config.toml
positions = "rope"
init = "normal"
schedule = "wsd"
Each number is 200 + 30 x the weight over its row's rms, rounded and kept within 0 to 999. Layers, rows and columns count from 0. The size before them is the row's rms in percent of the matrix's.

# layer 14 MLP down (transposed), 768x256, rms 0.0681, rows 474-528, columns 128-191
086,211,183,141,179,222,169,193,230,186,180,158,156,209,207,274,219,205,212,192,193,171,218,172,224,188,203,240,204,203,164,189,205,240,160,206,211,144,193,217,186,198,181,207,221,134,176,182,147,226,191,162,227,232,189,206,198,259,213,210,236,188,168,147,158
122,223,197,165,213,159,173,188,188,153,181,211,206,190,195,206,199,167,144,219,129,226,241,163,221,244,237,159,225,172,193,164,241,220,227,212,212,229,192,219,162,201,201,212,209,218,192,177,209,214,137,154,199,214,260,215,189,219,236,232,210,239,243,228,195
097,188,197,170,180,184,235,131,146,188,162,196,225,252,202,187,264,277,202,177,199,187,223,220,183,203,206,154,153,228,242,210,130,198,215,204,169,206,190,230,187,235,172,204,191,210,191,194,170,218,220,174,199,190,195,228,243,220,160,248,200,200,182,149,123
091,152,229,143,248,234,253,207,164,181,187,223,219,143,239,234,196,204,237,171,217,198,175,215,211,270,128,216,195,211,200,214,159,165,200,180,251,228,189,274,207,168,186,227,186,213,199,186,168,167,129,199,195,161,116,275,187,243,202,217,206,190,150,211,215
100,233,236,222,250,166,191,178,186,272,218,243,181,207,195,224,228,171,203,193,143,186,222,192,153,153,235,222,146,169,191,160,178,213,202,221,194,138,227,243,206,214,216,189,174,171,193,157,178,232,226,193,125,225,139,248,178,180,217,157,198,119,203,173,192
094,190,230,182,182,178,154,184,182,209,217,143,202,206,202,174,246,176,184,269,195,177,156,149,182,168,253,199,190,195,211,227,221,220,199,241,206,192,200,210,230,142,193,177,174,180,206,204,206,191,194,241,183,217,193,205,203,181,268,253,220,174,158,206,225
102,219,178,215,206,288,188,198,217,189,211,191,238,168,209,195,174,212,198,237,242,178,206,176,189,116,168,169,172,224,208,212,236,202,166,189,228,198,170,121,218,199,169,228,186,216,222,238,139,226,184,197,210,174,218,175,193,214,163,230,172,213,184,249,220
100,214,217,184,216,205,240,139,182,188,162,134,201,113,112,202,156,215,219,194,185,170,198,228,226,231,234,227,207,161,196,182,222,170,211,208,267,183,159,255,194,232,196,185,156,193,159,153,215,163,192,176,212,193,195,137,194,206,266,185,180,233,176,192,193
091,219,187,248,209,191,228,211,238,204,176,191,187,202,213,179,192,135,220,196,189,196,237,124,209,191,174,167,166,217,164,224,206,201,191,228,212,179,248,184,169,176,233,239,200,175,266,243,174,215,198,177,186,203,128,200,221,201,188,189,238,184,200,196,196
096,180,213,208,162,197,186,204,221,182,222,204,185,206,204,188,244,111,159,253,165,199,202,196,161,182,188,233,147,216,137,202,197,146,166,235,175,210,181,197,185,203,190,195,199,202,216,174,200,201,225,246,250,237,226,208,179,229,196,190,156,161,247,211,204
096,211,203,190,210,153,233,202,212,182,159,210,209,228,163,215,195,202,254,199,165,154,206,174,214,206,203,172,186,210,195,230,183,201,186,216,178,187,203,174,198,187,180,194,217,174,242,192,171,161,158,143,230,165,165,247,215,218,164,161,196,223,229,185,184
098,183,185,250,236,240,236,310,151,197,202,222,206,168,201,219,197,209,250,179,228,176,222,207,174,175,253,209,194,164,186,197,179,213,207,242,170,154,207,240,144,202,150,154,191,236,198,187,175,257,240,179,227,180,227,228,199,214,224,178,228,186,189,153,194
105,193,214,261,209,213,146,220,196,169,195,163,162,193,206,230,215,145,202,197,211,148,191,181,236,238,205,207,198,244,164,223,201,191,200,201,192,269,235,227,164,178,205,201,248,247,186,201,211,208,231,188,215,204,144,225,177,235,172,172,212,242,242,172,181
092,247,210,227,203,176,144,196,247,231,155,208,182,197,260,204,192,174,168,170,174,232,171,162,203,217,230,189,177,232,189,208,225,238,266,244,182,221,230,210,166,220,208,192,146,175,183,211,151,169,159,165,230,173,207,180,211,200,196,187,189,127,142,175,208
103,158,185,177,134,152,210,202,221,150,180,171,231,180,156,247,196,201,227,181,164,201,228,206,146,249,226,183,220,137,222,230,187,250,252,239,202,212,244,184,220,238,181,178,214,184,158,181,172,185,168,158,218,198,258,184,209,259,213,244,189,235,130,158,195
099,171,213,223,231,230,193,227,183,113,197,149,229,145,160,186,177,222,223,205,211,187,206,199,148,196,206,251,225,186,246,234,293,243,207,208,204,210,194,224,193,194,198,222,216,221,241,234,195,184,168,207,200,269,225,179,179,192,199,196,212,205,172,208,169
099,268,234,188,182,248,164,237,236,205,210,211,242,179,231,205,211,136,153,201,192,216,160,186,229,193,193,199,244,167,221,163,210,229,211,151,202,223,243,185,195,190,160,188,231,223,169,199,182,205,224,182,251,172,186,148,178,201,215,176,200,224,259,251,195
102,178,203,210,245,242,201,164,161,239,208,190,172,175,207,217,256,189,216,195,224,169,198,162,199,190,173,236,207,162,186,191,177,201,213,154,159,274,188,233,201,231,201,179,177,209,189,201,266,153,182,214,226,153,196,212,164,213,210,187,200,195,189,173,189
097,216,231,180,207,158,146,205,201,193,186,220,196,207,143,200,202,215,195,192,234,241,169,198,233,214,225,123,156,196,167,179,195,207,220,244,246,214,216,247,196,230,189,236,176,195,201,181,182,280,221,192,225,204,217,181,172,135,165,207,166,228,226,191,210
097,219,175,176,184,157,174,209,164,229,247,225,206,219,149,223,154,230,218,229,204,210,215,236,161,239,199,216,211,136,219,216,195,198,205,199,207,171,235,216,218,214,240,120,166,153,200,185,182,217,221,203,206,205,210,230,218,177,204,195,176,207,202,205,109
101,195,196,204,176,193,183,171,206,205,150,155,220,252,271,166,159,208,169,143,189,248,205,244,216,222,196,212,219,212,171,222,182,177,189,185,248,198,257,249,247,211,213,231,220,182,193,171,183,213,186,166,177,159,177,181,221,194,221,192,151,244,245,236,149
108,229,175,163,201,167,189,234,188,163,184,234,205,187,165,191,189,173,171,216,249,185,170,194,213,214,212,172,151,240,205,175,112,231,200,228,191,221,186,183,163,245,209,186,185,219,213,242,236,237,196,174,228,206,162,193,214,211,182,226,245,183,269,142,227
100,251,224,245,181,178,184,174,185,215,208,218,164,164,223,198,217,188,211,242,190,221,210,178,223,146,225,177,234,201,156,217,234,178,200,188,216,171,230,213,220,158,190,183,263,210,207,192,220,233,199,217,215,214,198,174,184,198,173,200,180,222,201,160,194
088,198,185,183,211,213,233,228,279,265,221,192,234,231,216,228,224,195,246,202,164,212,188,241,197,196,198,211,180,186,225,199,161,176,232,183,176,206,194,207,269,225,124,177,216,185,204,191,223,215,218,248,216,250,191,175,200,236,203,177,227,177,195,182,214
093,191,143,149,148,172,202,237,174,186,257,238,211,189,261,155,173,204,162,166,260,184,240,246,190,168,177,177,207,176,170,199,191,198,242,179,186,163,225,183,230,222,205,238,227,148,222,243,168,202,208,198,219,158,194,234,197,220,202,256,222,202,208,234,166
097,144,234,222,271,190,191,176,223,233,159,170,207,242,185,178,182,161,229,242,215,180,188,257,217,216,235,179,215,142,180,199,135,204,244,160,183,226,219,220,174,148,240,170,186,228,275,176,243,252,236,258,186,145,225,177,163,176,226,202,216,196,154,242,200
108,185,214,191,246,209,187,179,223,147,223,235,235,193,179,172,259,213,195,210,181,212,229,213,201,215,198,236,213,226,187,225,238,211,220,214,173,163,151,222,255,234,166,223,173,194,241,161,244,207,111,173,167,178,176,206,191,204,146,210,199,189,197,182,172
086,237,179,194,234,231,224,150,192,267,189,258,187,137,222,160,166,295,238,188,192,217,182,212,160,156,131,190,196,167,229,193,200,207,222,141,152,218,156,229,130,158,218,178,196,202,247,207,222,204,171,227,202,218,192,196,236,184,249,241,169,181,294,230,170
105,209,220,188,200,273,168,176,212,267,173,184,156,214,177,155,208,187,214,216,191,153,183,183,189,253,184,254,216,237,202,177,185,260,196,194,188,180,285,184,226,222,233,271,184,204,205,191,206,194,157,206,191,192,200,224,200,221,186,189,238,175,234,237,215
100,180,205,186,152,205,168,201,194,175,260,214,183,153,236,186,180,262,121,192,197,239,220,241,199,227,194,224,185,205,192,247,256,197,188,179,141,202,210,208,192,217,203,185,179,204,189,191,246,196,203,162,153,183,200,270,199,218,232,194,208,202,162,155,199
098,178,215,170,231,170,173,219,150,171,169,169,227,241,224,198,192,200,253,206,141,214,266,228,158,259,216,231,153,204,212,214,201,196,222,188,162,200,167,233,184,213,199,226,114,139,186,247,176,149,231,274,217,188,223,177,173,174,167,185,235,174,232,171,173
096,184,243,171,202,277,228,140,202,205,218,224,202,229,197,141,204,248,150,239,208,202,166,198,189,175,106,179,203,154,194,178,149,219,230,198,204,263,187,216,178,264,158,231,172,250,167,176,197,228,252,167,221,207,158,177,213,180,228,176,162,231,251,209,266
107,204,162,151,208,195,184,194,204,237,183,214,199,156,193,200,175,202,165,209,205,193,201,213,253,174,165,184,213,172,181,173,175,194,182,202,195,211,193,217,225,212,243,211,187,230,238,168,229,234,237,206,212,209,223,193,192,216,243,190,197,192,272,221,162
100,184,165,190,172,163,245,207,153,223,200,158,157,193,153,214,164,190,224,213,223,198,145,219,233,201,180,216,188,223,212,210,192,219,148,203,217,203,174,222,184,206,238,242,179,152,249,214,212,250,216,215,139,205,261,242,178,185,185,249,197,221,247,130,235
090,250,163,222,253,199,162,230,229,196,203,212,190,214,162,157,203,217,177,197,180,187,208,249,268,188,241,146,211,230,162,177,171,205,199,262,162,227,160,159,239,213,152,260,206,179,223,219,209,203,163,185,197,189,206,180,193,194,143,210,208,227,175,201,169
101,189,251,268,198,202,257,162,220,224,176,232,214,187,231,221,221,161,133,163,208,190,177,233,183,166,230,227,219,189,194,150,172,196,231,200,264,181,144,282,212,186,184,226,255,191,206,136,197,241,207,220,219,254,200,201,237,172,243,176,139,218,176,256,180
102,211,189,231,236,231,228,220,174,197,204,244,224,202,247,181,217,177,248,210,190,204,202,144,186,226,197,177,195,213,163,182,204,195,195,250,203,184,237,234,222,244,170,214,171,229,203,215,166,176,198,167,249,136,164,198,205,231,203,218,187,149,147,226,90
093,221,220,197,208,191,196,178,208,197,200,202,189,199,249,146,184,223,172,177,218,194,248,215,130,188,226,258,197,132,214,184,225,230,178,199,171,163,218,233,251,244,184,194,163,201,184,240,249,178,157,231,180,129,136,174,218,216,187,251,207,197,176,197,226
097,164,221,135,183,206,198,166,143,217,243,215,165,217,276,219,204,195,164,215,235,157,179,192,166,180,142,208,201,230,245,221,252,218,179,180,178,150,246,185,177,239,202,236,190,190,198,171,239,204,151,235,249,210,183,195,204,206,168,244,207,142,268,192,171
098,145,190,185,144,218,172,171,192,229,232,116,233,217,211,160,185,163,207,141,201,158,236,160,201,203,179,272,181,171,195,170,226,225,230,226,174,227,177,239,212,236,215,185,201,164,187,185,207,219,204,193,172,149,179,227,225,222,171,253,130,225,235,189,141
120,222,233,183,179,185,234,162,159,192,181,251,203,164,185,226,192,207,225,194,214,202,141,147,224,181,199,198,148,238,194,227,189,247,221,221,161,212,207,239,206,173,190,205,178,168,197,214,183,202,253,215,199,217,221,212,220,189,209,233,196,185,318,185,217
099,209,251,152,141,204,187,190,236,185,214,205,243,174,207,156,223,187,210,189,173,181,177,188,180,172,219,164,176,215,136,194,261,196,164,195,192,193,229,230,187,193,221,208,170,152,196,210,191,204,223,227,166,234,189,210,187,212,149,209,206,203,180,214,211
104,183,155,189,238,107,202,203,167,202,187,248,194,219,239,238,134,191,215,213,182,204,171,221,205,237,176,248,213,192,150,168,188,203,184,220,219,189,223,201,140,217,211,182,171,213,210,197,225,212,181,251,176,253,200,237,178,233,194,194,116,180,267,184,254
092,188,203,157,197,152,219,181,217,250,176,187,186,161,159,139,212,186,220,223,189,201,205,214,162,211,212,193,204,183,184,198,181,220,251,207,165,180,200,157,202,227,243,234,148,176,193,238,212,167,194,189,182,186,145,197,138,185,193,200,218,213,187,226,202
096,181,208,163,212,191,210,222,232,138,190,220,267,187,191,255,173,195,198,180,219,206,188,212,222,192,167,226,209,222,215,225,206,187,217,159,206,213,279,161,213,220,312,183,155,216,159,235,212,224,217,194,272,228,173,240,172,202,238,183,160,226,172,181,227
098,185,187,217,199,221,248,190,163,106,197,163,158,151,176,204,212,209,176,182,190,223,196,203,238,162,229,214,176,188,227,188,236,244,203,202,197,193,192,173,208,191,221,195,178,193,174,186,179,212,275,245,168,238,262,145,204,182,244,154,198,178,242,181,196
103,177,273,237,181,195,182,191,222,230,192,241,196,165,188,150,199,256,164,189,213,261,213,195,171,208,215,160,191,187,222,188,177,249,185,203,210,210,235,227,212,172,224,238,176,175,233,183,248,257,217,165,185,242,279,243,180,185,196,165,209,184,224,181,201
107,178,213,218,229,213,190,150,239,194,175,236,164,226,198,232,274,186,197,108,211,129,207,217,224,146,146,187,154,216,201,165,123,193,184,239,276,222,152,235,226,219,192,180,172,185,199,163,265,213,216,194,170,189,196,190,127,211,233,203,185,183,182,228,204
094,130,166,155,186,147,160,219,126,189,203,231,235,215,220,151,207,206,208,230,225,178,193,236,209,219,179,235,172,213,191,227,162,196,271,238,187,201,197,188,178,205,181,238,146,190,223,212,206,207,193,174,138,192,185,139,196,167,177,214,248,224,196,207,182
095,227,254,212,217,232,216,154,239,209,157,175,209,204,237,284,208,175,213,167,229,197,205,222,150,212,176,124,233,171,185,171,215,169,249,252,181,226,165,258,203,228,146,238,197,223,201,209,168,163,215,246,191,155,227,191,116,183,182,164,198,190,232,155,145
094,216,218,215,189,207,154,236,217,226,234,188,224,155,221,189,208,193,190,198,240,166,211,139,255,258,177,220,227,198,202,232,195,282,216,218,220,191,237,202,211,212,172,177,183,212,189,160,233,179,132,196,193,197,206,243,143,192,206,219,245,238,167,235,190
096,176,206,184,170,177,209,229,211,180,235,230,232,187,213,187,216,239,207,175,248,181,205,174,261,276,241,196,180,176,240,236,256,206,190,221,216,211,157,206,245,198,248,149,258,233,203,215,173,172,218,190,164,194,216,243,212,205,185,192,222,201,157,250,192
096,206,182,198,161,207,184,246,208,225,191,240,282,206,220,172,131,238,261,174,219,226,209,230,211,189,220,149,209,243,204,214,231,199,135,176,235,163,163,177,167,234,180,233,215,202,215,229,175,189,227,196,253,182,209,197,197,205,122,192,202,164,203,197,158
091,269,141,232,222,176,202,183,208,193,226,219,255,146,122,179,169,224,177,210,214,247,158,212,233,212,228,192,188,201,196,235,197,174,218,199,217,254,143,198,159,204,218,119,178,231,234,180,277,235,185,224,194,171,191,162,229,199,204,231,179,179,196,200,130
108,236,200,186,219,177,197,196,249,219,171,200,170,229,216,205,210,235,206,157,177,198,248,206,225,165,211,203,230,107,248,198,207,224,173,234,143,215,218,213,197,228,189,154,212,186,203,179,218,228,230,146,229,280,192,176,213,158,234,158,207,185,298,169,179
# layer 14 MLP up, 768x256, rms 0.0666, rows 475-528, columns 128-191
107,219,191,202,190,176,177,181,126,188,175,163,160,160,157,201,166,204,154,213,210,223,225,234,201,202,205,173,214,206,271,152,203,170,167,179,196,219,191,127,248,162,206,212,206,212,209,156,170,179,169,204,184,180,198,202,158,256,218,231,182,202,225,172,224
098,127,188,221,211,179,169,185,192,192,246,208,196,176,202,254,151,202,193,143,239,212,202,189,158,215,165,185,270,230,195,186,202,195,191,191,278,163,243,181,243,216,204,187,200,211,178,213,259,183,175,184,232,217,147,201,130,209,254,192,169,142,174,223,220
092,234,168,190,186,169,145,183,208,208,183,164,143,207,228,142,174,232,134,233,180,251,190,189,187,185,216,159,194,185,193,172,222,241,224,185,157,192,235,133,198,214,279,221,216,171,172,184,209,209,184,181,212,219,187,178,181,169,235,149,194,149,180,225,194
105,167,196,230,178,190,165,202,185,188,197,193,234,220,126,239,202,232,176,144,248,185,263,187,239,190,211,195,196,206,218,159,230,198,196,184,228,175,173,197,217,185,202,216,231,224,209,231,232,182,184,209,184,255,217,244,203,236,189,227,184,200,202,200,155
095,161,190,181,198,218,189,214,176,247,166,229,230,207,188,246,223,219,230,189,181,147,190,220,183,194,199,220,203,164,263,159,235,185,242,209,219,236,197,169,224,230,189,202,209,143,209,156,175,151,195,224,160,162,136,212,209,186,214,234,220,224,172,181,245
104,212,161,155,156,190,154,195,177,193,242,190,137,168,197,189,204,167,139,119,249,232,254,214,191,235,209,202,205,205,221,231,230,236,182,158,210,164,204,189,175,205,199,201,175,132,180,185,199,152,167,195,225,202,201,178,165,204,291,172,193,214,232,210,191
099,156,214,185,192,156,200,218,176,204,218,161,210,251,213,202,236,190,245,108,238,215,183,166,168,193,180,218,190,204,224,202,224,196,143,113,292,220,206,209,222,125,244,210,185,194,195,207,215,108,216,234,214,182,172,245,215,259,190,214,194,223,202,198,223
099,205,182,228,223,204,195,145,208,216,262,224,233,183,172,215,191,143,228,207,248,203,172,222,180,194,154,160,207,196,201,227,207,207,204,196,226,223,209,164,152,188,255,236,239,223,262,205,161,181,223,205,135,179,185,228,215,196,222,167,207,201,207,151,176
099,238,225,145,175,223,208,189,162,167,185,211,163,200,250,187,180,178,222,191,237,193,150,223,184,184,181,164,227,189,213,248,226,184,205,230,221,174,179,153,208,178,243,227,164,197,218,194,197,179,210,205,189,231,164,220,160,205,185,203,239,223,173,239,200
099,213,154,191,201,159,139,185,184,213,206,217,196,193,149,203,212,222,206,223,218,205,164,195,243,216,219,220,201,161,179,189,217,214,140,201,249,168,188,201,209,186,234,110,193,155,191,216,156,186,141,215,186,227,178,190,138,201,215,199,247,185,209,251,209
098,171,215,143,183,205,118,122,193,236,228,191,204,233,212,179,176,179,214,176,184,197,227,190,198,208,203,184,192,156,211,147,201,173,181,204,131,250,257,163,178,226,263,229,169,223,189,209,191,152,206,241,224,171,173,240,196,131,227,132,170,184,208,208,190
104,194,186,210,165,237,223,201,196,179,223,157,161,241,162,237,250,138,199,113,279,180,189,229,184,250,229,189,185,272,201,236,201,203,183,192,236,204,223,179,175,183,204,184,231,251,238,201,193,167,142,201,167,216,253,170,178,166,201,195,196,222,197,198,154
094,145,165,191,202,202,204,217,176,206,219,212,196,258,125,225,194,207,215,188,211,188,169,211,209,253,170,175,201,146,244,203,200,212,177,130,221,158,204,234,220,199,215,222,233,211,248,212,198,216,197,257,214,234,177,249,117,233,220,220,225,203,193,231,157
101,128,197,169,189,188,208,228,200,211,174,206,165,200,160,194,206,154,190,169,196,209,239,211,157,203,199,195,232,147,217,213,217,138,197,196,236,198,207,169,220,167,165,203,188,211,207,199,143,187,138,192,148,256,184,223,240,199,222,219,194,227,253,183,236
102,191,167,179,165,151,243,240,141,222,183,213,182,200,139,207,215,219,201,203,271,247,231,193,217,144,191,178,190,141,178,171,202,155,176,190,224,178,208,184,153,218,202,197,194,201,168,193,178,222,171,189,218,210,245,195,170,239,213,197,183,155,220,178,219
104,192,194,229,182,171,209,204,192,225,160,213,157,174,160,186,174,239,213,223,223,182,212,182,174,247,193,141,187,185,197,225,195,150,184,211,214,217,175,202,189,195,216,183,189,214,223,262,187,149,150,245,164,244,176,225,205,150,201,175,195,183,195,173,145
100,194,245,167,191,176,174,191,152,202,232,192,180,212,171,205,157,216,227,187,248,189,252,196,236,256,236,205,213,252,183,234,223,194,134,202,199,219,175,129,159,145,221,217,233,164,184,212,159,167,179,249,192,277,195,228,198,199,240,119,193,123,183,180,249
098,182,179,198,184,197,206,215,168,221,166,221,199,190,163,243,204,165,247,214,159,198,245,168,180,189,144,196,186,152,189,233,229,161,235,151,206,205,177,185,181,151,230,124,177,177,199,222,180,161,196,194,182,217,239,167,172,206,206,156,174,161,215,207,202
097,172,213,174,188,186,244,186,208,181,172,160,201,181,165,132,223,186,161,190,250,218,174,197,209,184,238,173,196,240,164,185,185,214,218,228,261,202,213,208,197,206,180,206,234,245,156,261,166,190,197,163,208,195,240,186,195,198,256,149,147,241,169,199,209
100,198,192,179,158,158,218,215,140,201,144,271,219,181,175,256,173,219,166,214,227,227,199,181,235,240,202,167,256,197,207,147,214,159,218,176,212,196,235,212,179,232,189,199,236,201,182,223,166,186,209,233,178,195,232,232,193,214,207,193,197,216,181,171,220
104,173,214,227,178,242,162,165,203,202,157,221,158,224,188,215,215,229,236,198,199,235,223,247,165,232,199,196,169,208,198,163,227,158,203,202,257,229,168,149,202,187,185,170,194,182,218,230,181,189,175,163,156,172,189,194,166,235,221,190,205,215,218,199,207
101,185,182,202,209,230,196,199,188,201,214,185,211,187,191,169,179,177,219,110,183,200,204,244,223,190,187,179,218,156,236,239,220,154,202,198,180,210,175,206,226,198,209,220,209,132,201,214,250,162,207,242,156,214,189,258,98,189,190,224,151,172,237,242,204
091,173,239,152,207,173,192,201,155,215,196,197,169,188,163,219,214,217,188,195,191,238,151,197,214,225,178,214,231,208,233,212,282,196,124,201,208,198,205,225,205,230,215,201,137,206,184,183,172,177,176,191,186,169,169,197,194,161,176,178,107,186,212,201,237
095,187,198,216,200,250,182,190,180,201,225,148,197,199,210,215,213,222,183,200,262,222,161,214,165,184,173,180,204,195,234,159,215,223,196,212,252,221,238,209,153,256,203,186,163,197,186,181,213,182,252,145,186,204,198,168,222,153,224,190,132,189,186,144,183
097,201,173,165,218,190,218,175,181,194,211,153,204,180,181,184,178,217,240,227,202,274,198,234,201,178,206,211,216,154,182,194,196,281,178,214,207,185,231,159,241,160,183,188,200,242,204,191,208,173,242,195,206,177,227,196,223,186,193,180,183,235,179,175,233
110,204,213,143,178,206,250,172,212,242,243,184,199,237,212,160,217,237,164,121,218,263,182,188,230,232,197,196,218,198,232,181,227,141,124,205,208,236,206,159,175,209,247,174,219,197,175,204,181,104,176,179,186,241,170,221,170,205,245,192,128,171,179,197,163
091,203,225,204,143,179,241,205,220,148,197,209,191,243,155,210,166,169,212,217,272,170,146,238,209,257,236,192,214,253,160,213,259,195,197,285,282,164,224,197,228,170,215,194,208,226,214,167,201,191,188,226,181,182,182,203,177,244,207,218,142,218,194,170,185
099,213,188,190,137,186,230,187,138,133,173,171,193,185,165,229,184,185,260,193,222,192,251,239,234,159,192,176,213,189,185,201,173,177,237,217,241,191,179,186,166,162,178,172,221,157,192,240,217,164,167,184,138,218,177,183,216,157,244,169,181,183,208,161,131
097,183,165,168,216,149,220,230,205,217,206,126,209,224,169,198,171,224,254,187,211,211,187,185,222,127,184,188,195,209,217,197,200,193,241,250,209,240,250,189,175,199,188,184,183,230,222,236,129,155,168,194,200,213,172,179,197,230,192,224,213,255,189,216,280
097,170,242,213,179,222,164,187,233,235,232,157,173,250,220,186,232,197,197,175,286,243,158,236,217,163,179,167,156,186,172,200,189,206,165,174,263,194,224,160,169,167,183,212,192,244,213,203,209,137,235,164,190,186,175,237,180,153,204,250,131,140,185,195,149
102,194,187,179,196,159,186,216,222,208,181,194,115,159,193,192,167,156,208,185,217,171,246,240,205,177,185,205,288,230,213,192,226,164,193,181,195,165,212,170,170,184,238,160,225,186,189,229,224,194,161,276,159,197,209,217,199,236,194,148,208,136,176,181,187
105,159,199,191,223,209,197,163,202,183,211,186,190,222,186,162,225,187,209,211,246,194,190,198,165,233,193,176,262,187,201,237,194,213,166,216,214,180,246,239,186,149,187,178,176,177,260,292,192,192,198,172,165,224,209,204,225,207,159,226,199,209,200,225,166
100,222,169,156,159,220,193,169,183,218,174,187,137,186,190,172,229,190,164,177,215,161,208,192,160,209,201,202,212,218,233,150,219,241,163,168,226,223,249,199,230,190,209,209,215,197,200,220,183,193,185,175,137,202,163,172,208,194,243,219,198,216,201,207,155
097,160,227,181,215,188,143,249,177,211,231,179,177,203,189,173,204,217,196,230,230,156,176,227,200,188,205,199,189,164,160,165,223,160,181,172,199,208,244,195,209,141,174,154,161,220,186,167,179,155,218,216,223,173,222,268,248,215,241,228,176,209,190,197,210
099,211,169,158,174,205,219,229,177,183,205,152,242,194,184,144,195,255,232,166,227,197,162,208,175,184,175,173,190,189,203,235,246,251,193,241,188,183,222,188,179,170,188,161,201,206,215,229,168,193,194,222,230,200,208,203,229,211,196,229,236,168,210,173,183
103,171,221,171,138,217,191,217,151,149,194,205,221,214,217,225,229,209,150,225,184,190,198,257,231,225,166,200,213,183,187,243,246,205,210,152,205,154,197,210,162,108,280,190,222,155,236,202,202,173,213,186,226,224,215,208,228,225,197,256,199,195,204,250,144
092,221,193,180,181,206,209,207,178,212,201,182,202,141,113,198,160,142,203,210,206,196,197,187,198,197,206,139,188,223,213,208,214,249,228,186,201,233,197,202,199,148,171,280,216,238,192,182,141,208,207,185,157,221,204,192,202,190,207,167,180,218,222,178,193
101,207,203,226,185,180,211,202,186,135,179,168,229,167,169,164,177,203,192,224,222,218,209,237,221,194,201,148,192,187,183,222,212,196,212,195,189,273,190,208,220,113,143,144,192,160,151,243,186,167,212,214,158,190,205,200,219,206,194,195,192,208,234,215,189
102,151,198,201,163,167,239,199,171,233,178,130,155,216,179,196,264,188,179,237,169,191,179,217,173,217,167,164,196,234,236,240,210,286,160,204,190,182,204,197,185,193,231,194,223,165,244,209,186,193,227,232,190,240,187,185,206,228,198,193,161,210,174,190,159
110,225,201,175,175,165,187,165,214,219,197,188,180,149,268,204,143,185,205,205,184,219,130,203,179,234,198,187,178,218,206,190,197,158,203,207,276,209,194,167,162,127,171,249,218,200,199,164,197,171,173,184,165,190,188,186,201,171,197,181,223,206,223,214,137
099,184,227,198,166,211,184,154,138,194,200,150,228,206,173,248,201,222,193,191,175,214,174,309,152,260,147,200,236,141,210,224,200,164,216,169,216,192,227,180,192,218,237,180,170,164,192,216,198,152,208,184,217,165,147,159,226,201,190,199,148,151,129,250,222
104,238,194,195,195,204,198,168,221,145,183,203,211,270,198,210,171,214,151,172,243,235,239,200,158,239,124,167,139,223,230,235,234,183,232,205,167,226,203,158,197,192,191,203,183,157,226,216,133,169,209,162,177,196,211,179,236,212,188,221,191,175,223,221,187
098,155,216,234,170,222,187,222,193,228,206,227,190,207,202,261,161,181,233,160,203,223,232,167,196,217,244,203,200,156,226,195,256,222,162,229,201,188,185,171,215,173,196,154,185,257,205,177,198,218,235,237,191,235,268,237,199,202,204,192,162,173,211,205,224
101,167,160,213,162,231,187,201,167,191,154,187,189,159,161,247,208,157,173,212,231,171,160,201,212,213,213,208,187,196,219,209,200,198,197,218,196,197,161,213,153,191,208,179,227,127,171,199,156,193,172,195,227,189,169,174,213,209,197,220,190,199,192,180,230
102,175,182,206,158,175,172,228,197,232,174,222,227,278,217,186,178,194,201,192,183,263,196,205,221,190,200,188,170,207,183,181,196,157,234,198,201,207,201,207,192,132,238,205,255,183,252,192,212,210,118,185,170,170,167,188,192,195,217,172,193,206,128,241,146
103,215,147,179,164,259,194,216,227,235,174,164,213,187,149,224,218,184,227,196,192,190,206,209,198,165,194,190,217,200,183,231,193,227,208,295,231,168,215,133,215,151,225,185,181,184,284,226,218,207,184,195,201,222,202,189,211,206,208,213,190,199,169,206,147
107,174,170,212,208,227,137,159,186,200,244,206,167,191,212,201,193,210,168,204,207,198,246,218,225,277,145,191,250,194,216,238,187,163,179,179,231,162,200,210,170,163,228,231,151,210,269,169,251,199,175,229,213,187,246,250,230,181,233,154,154,146,185,254,179
096,204,191,257,186,261,193,195,190,206,229,213,159,193,152,225,195,198,206,210,238,235,251,201,226,200,210,177,241,172,196,125,250,226,129,223,205,217,184,219,213,187,238,166,244,195,173,198,216,218,191,214,185,249,181,223,167,266,226,183,147,187,176,205,210
098,180,159,207,216,171,216,194,182,268,226,215,166,171,156,185,175,187,185,199,190,249,199,230,168,210,177,197,180,244,222,172,201,165,152,153,215,206,250,134,225,157,221,205,180,167,196,169,224,188,220,177,187,183,192,232,195,238,228,238,255,247,203,251,231
094,187,200,163,203,214,206,210,180,191,219,189,177,274,212,215,172,171,201,166,215,207,191,211,237,188,155,213,226,158,124,196,244,192,191,169,236,240,216,199,161,178,209,164,217,206,218,207,206,130,197,212,167,144,162,190,192,118,212,178,171,185,231,239,168
101,190,196,149,166,175,153,177,229,204,142,205,183,234,223,200,166,196,193,226,212,242,226,183,211,264,156,161,134,203,265,212,198,162,188,257,207,188,174,178,178,179,164,239,183,233,255,177,184,182,196,198,183,157,193,178,191,194,207,191,225,215,203,181,195
099,130,257,165,189,167,198,204,207,204,185,143,191,163,180,220,163,148,204,250,176,231,182,219,168,179,207,216,262,213,178,192,193,216,210,194,237,221,181,232,163,179,195,212,197,158,246,170,178,206,180,170,152,249,194,237,184,211,201,196,166,187,122,188,159
097,174,165,201,195,202,176,199,214,143,183,177,153,203,229,211,206,120,201,206,204,188,277,199,217,238,241,197,232,204,228,221,195,171,162,157,185,227,253,209,196,219,183,165,215,204,231,199,180,167,193,173,217,217,232,200,169,210,236,190,213,162,226,234,197
106,176,212,162,202,201,202,177,178,163,206,224,202,234,132,271,202,173,166,225,200,196,235,246,209,220,179,160,171,216,170,179,200,172,206,212,195,189,162,143,217,207,214,212,190,237,175,232,154,165,205,227,177,160,171,177,163,177,204,206,197,167,243,211,173